{"n_head": 4, "init_std_qkv": 0.0456, "final_lr_fraction": 0.0}
Each number is 200 + 40 x the weight over its row's rms, rounded and kept within 0 to 999. Layers, rows and columns count from 0. The size before them is the row's rms in percent of the matrix's.

# layer 9 MLP up, 2048x256, rms 0.0765, rows 1253-1265, columns 0-127
104,192,260,225,174,191,215,227,206,221,186,170,149,192,177,219,138,190,184,239,213,267,193,217,173,178,208,163,172,127,151,199,175,187,183,215,196,177,174,204,192,204,199,216,132,207,193,246,246,223,205,135,133,210,188,163,337,192,162,197,172,135,188,211,212,189,198,257,191,219,290,179,195,185,155,217,218,182,175,203,268,197,190,159,242,210,253,163,187,211,180,259,188,223,225,261,163,169,268,125,163,205,170,179,201,163,301,217,204,258,226,262,172,148,182,246,205,214,194,200,256,213,247,173,193,215,216,220,184
113,184,227,228,271,218,207,141,199,215,184,235,171,149,208,192,254,177,231,167,201,185,231,158,138,268,172,210,146,179,257,187,216,250,149,235,253,216,184,193,129,161,207,241,212,186,132,219,189,253,143,191,209,227,187,156,185,262,117,199,290,254,123,173,174,199,232,236,245,230,188,189,222,221,137,140,266,187,200,153,215,209,158,216,233,287,227,235,237,210,236,217,168,229,158,241,193,219,153,180,78,263,221,189,168,206,276,170,237,241,200,265,183,180,239,270,194,251,265,184,263,130,211,202,171,238,210,239,176
038,181,280,173,196,279,62,214,334,206,197,227,197,177,141,173,233,174,158,234,218,176,95,211,164,191,130,188,134,166,246,140,207,201,229,202,287,206,216,161,176,203,257,227,184,210,206,144,213,251,238,212,242,213,204,203,233,217,181,266,196,254,212,166,211,167,214,206,252,209,236,188,187,198,200,219,209,171,213,204,197,202,165,170,171,201,218,200,144,237,246,234,166,258,190,199,249,211,227,208,206,226,304,207,122,135,238,175,168,142,238,255,239,198,226,188,201,289,216,148,266,193,177,94,167,269,208,185,199
105,191,200,201,246,178,157,160,234,254,138,95,182,232,148,178,197,196,233,224,177,235,232,168,171,263,201,186,229,208,243,192,160,276,198,162,205,210,188,124,177,223,251,187,182,236,242,117,225,148,175,182,176,206,236,197,221,234,210,188,162,121,156,182,135,169,195,244,218,165,206,199,250,268,186,175,197,89,166,230,178,222,226,219,148,175,251,125,220,226,156,230,221,194,197,182,239,205,233,215,158,175,229,188,203,218,234,191,235,225,250,204,276,258,223,139,169,228,310,166,237,183,234,183,281,180,199,208,170
089,251,224,241,186,283,153,247,192,238,216,209,272,219,160,220,222,88,197,180,178,268,177,253,169,238,203,183,159,267,232,207,158,226,223,174,223,221,132,211,254,272,218,265,176,192,196,198,237,199,293,184,205,191,223,219,197,271,221,205,195,274,157,167,152,235,174,190,232,215,196,182,270,164,157,236,184,212,186,322,162,253,97,134,171,177,144,184,216,163,165,191,137,200,273,191,301,196,129,230,139,256,270,218,137,170,204,182,180,246,243,225,205,180,154,181,188,265,196,202,244,169,234,218,240,172,229,156,206
099,187,310,71,169,221,210,172,201,203,181,188,159,199,187,279,124,221,201,239,235,223,237,205,237,198,181,241,210,221,211,245,160,251,224,194,193,231,207,188,175,140,218,187,153,237,162,196,237,141,191,160,183,218,179,156,246,201,196,185,211,199,215,266,246,185,224,229,186,219,172,218,149,236,141,225,165,278,187,269,200,155,256,188,191,211,219,143,225,202,168,211,201,244,260,237,175,179,228,139,193,185,237,154,217,176,164,241,214,267,225,264,243,267,149,153,250,205,167,225,226,205,181,165,178,202,207,165,169
088,215,213,198,206,193,214,262,183,170,115,252,218,222,148,144,206,244,139,209,168,130,227,232,157,192,198,153,197,113,226,195,201,260,157,198,213,224,116,243,186,199,289,168,169,237,198,189,234,220,253,188,148,169,202,224,245,175,229,170,229,258,203,102,245,248,197,166,206,162,122,231,226,190,159,173,244,173,160,222,184,174,205,219,199,164,205,165,239,216,224,172,220,171,78,241,235,218,158,221,161,280,238,189,137,128,168,127,221,256,142,270,158,251,223,213,181,277,222,182,186,133,232,143,186,214,291,159,157
095,194,185,242,207,215,187,242,205,178,187,184,233,239,125,144,203,235,327,209,220,214,208,279,257,194,115,201,175,179,248,228,246,225,192,182,243,173,167,204,261,205,247,180,205,202,188,202,254,190,213,194,178,195,221,188,204,234,200,211,152,191,115,159,177,251,255,224,234,183,155,175,227,179,203,213,261,122,174,287,171,224,184,131,175,223,132,204,184,228,270,169,147,213,181,205,260,213,171,245,154,201,157,160,184,190,218,262,174,182,240,192,215,159,229,164,190,180,187,179,208,211,235,142,251,166,241,205,145
110,163,173,180,163,236,181,221,235,231,170,223,137,183,283,169,143,189,148,228,207,254,177,221,215,245,176,202,199,190,189,176,165,166,198,193,307,211,166,192,157,164,197,170,200,229,285,239,248,158,156,226,255,237,221,163,218,154,125,199,163,184,123,199,211,165,162,198,204,191,122,271,182,144,224,181,173,157,198,216,155,141,175,191,228,200,275,134,188,206,156,212,194,128,151,241,271,204,160,219,221,236,217,231,195,151,246,212,209,141,214,185,204,190,222,241,242,252,203,185,263,215,203,212,192,305,189,121,115
096,267,229,247,180,251,226,145,260,192,228,234,127,215,148,212,228,197,192,199,122,191,240,283,160,198,224,197,223,158,233,151,194,186,183,135,266,194,198,160,224,217,269,150,175,187,186,219,225,225,214,241,226,199,165,190,185,169,213,145,284,196,180,155,139,145,148,203,161,174,174,243,156,211,166,306,239,246,209,295,228,213,196,219,242,250,220,144,131,200,299,220,152,203,239,207,214,172,196,176,91,202,261,245,147,129,258,256,234,191,232,236,201,252,197,252,244,214,235,234,224,243,178,232,281,184,188,160,191
104,204,235,189,184,211,176,238,303,229,168,172,180,133,207,216,284,148,223,216,161,223,109,188,181,258,175,188,201,199,227,235,230,194,231,162,173,255,186,72,262,158,199,176,171,174,143,202,241,228,192,129,235,211,262,208,281,241,219,309,92,223,231,253,180,174,194,140,319,203,227,206,232,198,137,250,186,190,228,179,141,246,181,249,160,188,244,243,130,162,183,241,136,204,219,235,215,192,183,211,152,226,169,154,244,233,178,203,229,156,156,210,179,262,196,237,189,230,186,215,219,246,173,176,190,209,149,166,162
110,217,219,221,219,233,208,179,228,183,117,152,130,213,206,214,135,234,105,182,195,204,277,231,114,234,178,194,211,212,215,188,161,311,178,174,212,233,136,158,225,140,203,194,207,215,143,166,154,150,173,153,159,248,196,231,210,175,250,219,158,105,101,202,228,226,141,169,148,261,227,270,170,263,211,213,271,194,182,199,188,206,134,226,188,210,211,222,155,181,211,266,199,237,103,210,191,175,197,168,251,219,248,234,166,149,212,183,193,259,245,259,279,171,229,191,228,250,203,244,221,188,145,181,156,223,220,154,112
110,198,180,177,175,184,159,164,207,225,209,230,183,200,229,171,128,127,209,228,145,238,171,216,197,208,102,181,139,171,156,155,242,158,271,250,205,196,196,253,150,229,197,285,123,241,206,147,168,175,206,135,247,223,166,175,322,141,168,164,241,187,200,240,167,266,157,154,204,283,265,173,218,174,151,218,139,153,238,187,142,240,136,185,176,198,266,203,210,252,188,214,227,230,194,183,205,229,247,240,211,211,287,160,181,174,252,201,159,260,223,251,147,171,187,187,234,204,267,240,229,212,227,184,193,290,218,159,206
# layer 9 MLP down (transposed), 2048x256, rms 0.0712, rows 1253-1265, columns 0-127
111,210,213,165,124,217,166,232,277,233,183,212,199,256,191,177,251,145,176,141,239,183,174,162,173,201,214,169,182,161,200,228,164,241,90,205,155,167,200,187,256,165,173,211,135,245,269,212,178,155,125,142,203,209,227,220,157,159,109,187,210,178,159,169,275,218,173,235,236,186,143,222,190,271,257,175,167,147,255,200,221,233,198,232,271,241,175,242,210,210,143,188,197,180,209,245,240,181,178,111,212,234,150,236,187,225,172,256,198,189,189,161,221,199,191,193,210,150,148,266,210,241,237,263,216,190,244,175,141
110,166,197,235,200,241,178,220,199,142,174,246,219,212,167,152,194,133,277,235,181,232,151,223,147,223,208,176,211,183,195,220,206,180,230,171,189,226,202,136,180,142,206,214,235,150,176,195,217,241,284,177,245,180,205,126,218,129,266,253,215,218,183,185,185,165,219,248,201,179,192,159,217,225,176,173,137,198,217,141,210,187,211,217,242,264,217,264,148,181,175,179,205,186,199,217,221,127,239,181,264,251,184,167,190,198,203,160,262,223,133,187,191,150,167,243,236,164,209,206,176,199,278,152,229,267,232,267,210
025,208,184,194,179,208,196,175,190,185,187,301,162,209,198,221,213,186,210,224,190,223,211,186,188,176,222,235,199,213,214,216,183,225,166,252,237,205,214,247,252,156,235,133,163,218,194,158,236,268,178,216,172,193,224,206,241,144,182,248,172,180,208,176,202,189,194,187,212,223,215,215,195,190,206,173,326,254,210,187,338,125,176,234,187,155,203,168,207,246,237,202,175,205,149,225,229,189,198,189,219,199,196,168,162,0,179,143,189,147,209,226,307,248,171,237,230,184,186,203,207,229,205,225,192,232,140,208,203
109,159,179,212,178,194,264,226,260,196,162,239,263,206,234,177,266,196,229,204,164,190,215,205,141,197,187,219,211,188,253,254,193,192,129,255,253,198,189,213,180,196,134,234,206,147,227,135,222,119,240,199,221,177,172,202,145,169,247,284,132,212,186,217,224,190,179,120,185,165,169,234,174,186,217,199,138,260,249,212,195,199,177,173,133,260,153,170,207,206,211,124,198,187,225,152,181,192,219,224,205,223,204,187,204,170,152,220,195,142,233,196,218,211,220,178,123,187,147,209,224,232,228,185,187,202,182,213,248
094,168,51,215,221,215,222,238,127,231,189,228,267,144,192,195,145,158,158,103,98,181,219,178,139,226,184,205,239,214,204,184,240,175,216,204,273,211,200,224,187,194,209,211,151,249,211,209,237,208,245,200,239,257,266,207,244,217,189,264,155,207,206,227,168,192,153,187,201,199,121,137,199,263,142,222,200,243,235,176,219,202,207,200,265,188,157,139,201,229,263,215,180,295,126,215,200,257,263,283,179,183,281,231,145,147,208,120,182,234,203,235,216,219,284,182,199,186,158,191,198,207,222,225,202,169,220,121,182
101,211,159,186,166,164,191,231,108,188,167,187,168,174,161,245,179,162,242,219,183,162,212,178,157,226,154,200,296,273,214,257,308,240,240,204,252,265,256,171,234,147,199,279,186,161,225,190,182,238,166,160,135,141,160,204,212,286,258,201,216,180,160,179,204,277,325,194,219,160,164,231,179,217,201,186,203,247,243,144,123,190,152,159,153,221,229,241,175,155,263,140,121,179,250,166,276,157,175,165,191,222,190,192,200,206,169,246,218,259,207,193,207,202,229,134,256,183,189,244,157,291,181,134,258,303,222,190,249
087,177,183,358,227,176,244,162,102,223,273,110,137,199,161,225,144,209,188,211,211,229,140,216,178,231,294,196,147,151,239,235,250,225,202,198,255,200,211,234,171,151,269,157,197,156,202,200,178,228,152,188,145,194,233,226,239,128,182,234,152,180,211,225,214,171,200,201,208,220,202,187,185,191,232,198,151,219,211,185,233,213,102,189,162,166,215,183,142,223,228,135,159,215,214,244,161,186,221,176,167,143,265,181,190,181,178,208,142,176,137,236,222,225,269,184,189,231,171,241,128,217,177,145,225,212,144,270,205
093,252,226,225,174,249,202,164,193,190,189,139,215,262,229,130,207,178,248,259,156,246,257,230,222,161,150,191,72,201,234,144,245,96,158,240,192,240,202,159,207,238,278,181,197,161,193,177,226,185,196,165,206,196,117,229,185,202,216,227,147,205,200,177,170,164,136,252,267,219,216,123,154,146,157,267,230,201,230,232,173,279,199,213,277,224,218,213,198,136,186,239,199,256,247,187,207,268,215,198,182,164,202,201,198,199,112,178,145,170,230,225,203,241,155,218,215,230,256,206,205,248,245,179,214,153,204,254,225
108,191,183,207,204,238,222,208,213,248,177,246,260,221,142,237,255,213,230,224,184,242,146,138,251,237,230,212,162,258,212,172,167,126,182,209,110,126,239,153,222,254,199,212,214,255,239,182,151,185,232,151,249,191,156,263,154,95,159,205,226,202,208,186,200,309,145,144,182,219,234,191,190,185,204,221,208,227,276,165,208,177,220,251,168,203,204,170,215,186,191,147,260,189,213,172,204,218,138,168,243,221,178,131,258,213,270,164,273,74,215,167,145,203,141,131,184,133,127,283,211,187,270,212,214,187,214,231,156
098,157,266,258,223,182,178,192,243,272,214,230,194,122,179,262,213,182,183,207,220,242,192,251,189,171,141,199,234,225,138,199,191,231,177,218,143,133,267,197,209,202,190,171,185,135,165,151,201,143,180,182,157,150,292,242,175,259,227,195,225,189,251,211,224,183,195,204,236,156,244,257,85,245,191,230,205,176,248,153,231,171,180,254,191,149,128,205,172,225,201,255,145,219,219,202,221,231,138,219,155,218,197,200,248,137,213,192,242,193,197,212,209,265,238,229,192,217,186,196,192,193,174,193,216,173,205,194,202
106,202,177,194,173,211,177,278,198,215,222,198,193,225,230,172,183,180,178,261,170,285,137,235,215,126,144,208,197,251,183,122,223,212,221,224,202,203,210,252,179,195,131,287,131,118,224,126,163,211,177,159,212,160,195,230,140,166,243,165,242,214,208,166,182,220,258,227,272,157,288,136,235,162,173,252,174,178,195,166,215,239,180,192,159,223,222,206,209,127,176,273,125,230,273,179,237,176,196,170,213,169,155,178,213,210,219,280,131,253,256,244,208,188,228,136,75,181,259,234,199,177,199,216,255,228,202,191,223
109,231,227,171,177,234,170,202,215,139,167,179,209,220,210,195,263,217,168,158,218,138,266,154,152,261,171,233,239,208,216,252,249,256,132,251,172,176,175,184,182,232,213,175,151,202,115,116,143,166,288,200,175,193,191,170,193,135,278,253,183,146,175,175,196,242,195,216,146,192,202,236,262,230,267,214,235,147,96,205,202,167,232,237,191,167,198,273,246,236,263,180,227,132,189,224,239,204,148,151,191,234,174,238,192,237,120,232,201,188,181,197,133,207,133,210,281,130,195,226,159,230,198,169,131,200,162,178,231
106,199,118,177,156,164,187,216,253,191,173,173,215,196,246,239,200,188,173,256,203,215,155,150,229,137,160,171,174,216,241,215,209,149,235,260,202,198,210,208,197,214,184,250,247,256,243,147,185,214,280,199,148,198,278,151,106,179,154,283,226,224,137,245,109,227,248,188,225,205,149,191,214,251,243,129,167,237,217,177,205,136,246,173,169,146,144,216,256,251,200,170,212,214,260,224,215,182,237,163,176,205,176,111,200,201,298,167,242,245,219,230,151,189,203,183,231,155,139,230,186,216,191,164,194,205,180,230,301